Weights of a small GPT-style language model, trained from scratch on English Wikipedia.
Size: 10 layers, width 256, 8 heads of 32, MLP 1024 ReLU, vocabulary 4096, 8.94M parameters.
Training: a variant of Muon for these matrices, 214M tokens.
Each number is 128 + 32 x the weight over its row's rms, rounded and kept within 0 to 255. Layers, rows and columns count from 0. Numbers have three digits each. The size before them is the row's rms in percent of the matrix's.

# v: layer 3 attention value, 256x256, rms 0.15, rows 84-95, columns 32-63
# o: layer 3 attention output (transposed), 256x256, rms 0.135, rows 84-95, columns 32-63
# q: layer 3 attention query, 256x256, rms 0.195, rows 96-120, columns 32-63
# k: layer 3 attention key, 256x256, rms 0.192, rows 96-119, columns 32-63
v84 106:143093155158151129113140075107073131156117127122199137140089116148154138225142100109140113085120
o84 100:147114181116125115148070130099133086130130072104102169092109179099119138132110126157098126116117
v85 101:141160129191165117113065077149102120214127115150118110146101080155157140170109123146129178127131
o85 099:100164141134127130172123115097118137126089087111108120124138124157146123088161132080105122112112
v86 104:153171119145159178104107157135152128108118094118134089086116106135110157144105104119120107104085
o86 101:170096155098133151087117116152079136114101112186082155157068147160193072093119121109096143175126
v87 110:126060161134071096127101132133149114077135172139082110123076184129165151115138113123125094184166
o87 104:163146110093164102114090148147087133160088095179087084156132135126058152199164124102164116150123
v88 100:117122109225070075094121123170134089133140121133122130079154124107114111133147101178093151041104
o88 100:082130166075173152159168117157133183190130140129141171202123145082124092119133134065123111158148
v89 108:140099097170123099112143046114117136151112094150102162155127100068104176080158109146075088129108
o89 104:055141125148038180126188173161089104131120116130137079095172164130158112134174179073070163123172
v90 107:073163183138161140125095081110113152141139162074113163177140112148063091141127172078125053160075
o90 101:099082097175135141100159172072170109164170136165156159125107089168152170122105110100098125101146
v91 104:106153120123091075093084137127119121122060152113188124126153130126166127107107116185107119125133
o91 099:122083150147092123129151167139157116107144128097092159146152139122149139168136091035193107148139
v92 106:106159138192101105177086120059144112091129101105148153140107138109086076104156147118120136127155
o92 100:148122118052155144071148130166131146171133100160145119089153157083160136118119134094130142149164
v93 104:101148120141128144152131118135156136107142119102132144100122151170114146177133147131146103060105
o93 096:144080123176102086065156137129150122170162128146160167087145108078112127077101081120140104130160
v94 105:091090103103127140153141143115174140137092112075092168072133127179123050137122085125158120113106
o94 101:151170115144227088139125084141119085153162165117173147121147093108118213118112121142063168117091
v95 109:158094130133127169166146128054101135144125091127067098192162114109114147157119091147136066135091
o95 100:132135077167085126068159128136182068079108148127117162102124091170145126152123161160081165097130
q96 111:163127076114122092144122122177107129109128163114124141127055132171075090076113127216146116150164
k96 076:140098174097145112124101171147134137079109125114115113118120148130126173127138140202128125173122
q97 078:096092203117178141165170165175167097171109153095147106088140138035165125151142115077141171140071
k97 081:136145175090114143128109121149103176113171138113131147133090131141131135133155173118169106136092
q98 075:104106145165124122025097220118184128090137111134136104124155115136103168100191130050092130099140
k98 083:098105168172121171170121168123148108181177091140100139153155175103095058115117156096110161107151
q99 075:127145090093129092163158137135121120143142134073124121091123088141157092098143221102146188080139
k99 086:111117132095119119123130111178144123126144120090164122185138162161172142177118139098174132146130
q100 077:168153081081118129154179205129151123137040121136133141140111118113122130130168150187153121126169
k100 085:146178143164113124174144101147088127167038117144142142181129092135039162152105102100188141135125
q101 078:096090103131133101091104180167149128076091140140139155140133117154135116126117119128138157160180
k101 078:155087123030092113181136151149079097083120163117131160183123088099184073168091119184169097133084
q102 079:094120131105107089091151145157115110142074168072141110148109135144076068119139107103103125107135
k102 080:115164136079143144141155201182097092068126132147139081160185150111112107115094148063104146108183
q103 072:173136083112139093103175154186109172164180110057106132157149144142045068093115127181127117114090
k103 072:137144100168118112098104138112164141110110116140151131151152099144123136139132110140146116203101
q104 086:111112188152105148146199124086199173088066127156102077140107188117100172078135139080096094092180
k104 089:157135095139150060092174116132108154105099109136124107089109106114096157091158091138099113095218
q105 077:153087102065072143161158089142175092131106132169110094105096071150160132112070131102169113096080
k105 085:099137097128133096148106141117141152069069164125123134092073125162124169145107112139163123098145
q106 094:196193183071150096141110125128163137136156124164116080137116181164162116182138132090094147197199
k106 096:068120093118144124159076129116113076153202155126097125106134153065115166147098147098153147107108
q107 095:141103230156108082095110136209168153111139178124101104085161104103176148095137122125132139189132
k107 092:134088115091168154156103136114137095096149115134127094150142135151154145117153130119119180157084
q108 088:109202098139100098056102166099111187109113143167164164115170108175131115169108092039154133140136
k108 089:145121121098109092115105101134145140157110171127136080130118085108073106143094125125168156087139
q109 090:136111142079119089157147163199124131108124143089134170153153150169106126129098161144166132087107
k109 089:182121099108046086079105202182058120065113085154169139125123143171111130089144133110111146138139
q110 091:170164176113106115090168122153131091146105131169037091132129141140132188141164113118184083118097
k110 095:180106116098149125091126106128082116111117160091113138099155118133120110060131127121145097135089
q111 089:205134100092115175078182088152150131165126171128077116147130169105101186129112108162150047154154
k111 098:062063114186138091180083156156104112134191121085099120133087106084116138169139160128143145110161
q112 090:149176088122125078145162150135096146130110111091099144090160175151141132144129142176163157155173
k112 098:099155130183107130131171098114127161178118137206095121074178131074123100089126106073096095104087
q113 086:131135115180052126058167107109175097122110135147114104099175116134139106160150088126139113156132
k113 094:141056145135068171120226097134141129087165150153097119160108174087093108137139121096204132142144
q114 083:146220159128114153143118157155195158165086147157100137118080095118082132108131063100121133111081
k114 108:081085119173134107093134102110110139186112143179149141144133116111103141152178091073128106134136
q115 100:133127210095143145122118099116150141151109130174121096079186160106168151186105113100093174126055
k115 092:159165127132145093112130111090119109099099133175122162109132088090149146141166173128133091156120
q116 099:109167097145175196183132085092151125183147092214149059155127131146124155077143142179162162090141
k116 096:077012143144164072135163156163116099155088123071134137138111161136159140115169142134157136090153
q117 101:122142143128112127172120138103150159156139145144150147148148122136139118190118076117119140189105
k117 102:120098121181145134143111135113185132132120167142088101138192125135080119110143158158194117118104
q118 093:116161169120184125166126130114117147116144110128135117159104060132091156143146085157119169127110
k118 094:166113127183110169125133094131168185113075141133051106206154187098112145076154132114156158125131
q119 098:179094128135095105074167115114121093116135144123164146172191113137197141131122204135166113129121
k119 101:082151063116087142133138064135183081119143123148071084123169142153176105160135092064135181127095
q120 100:118138139060117145104135111113111113164163077151120140126141176144173155146141123123126060182136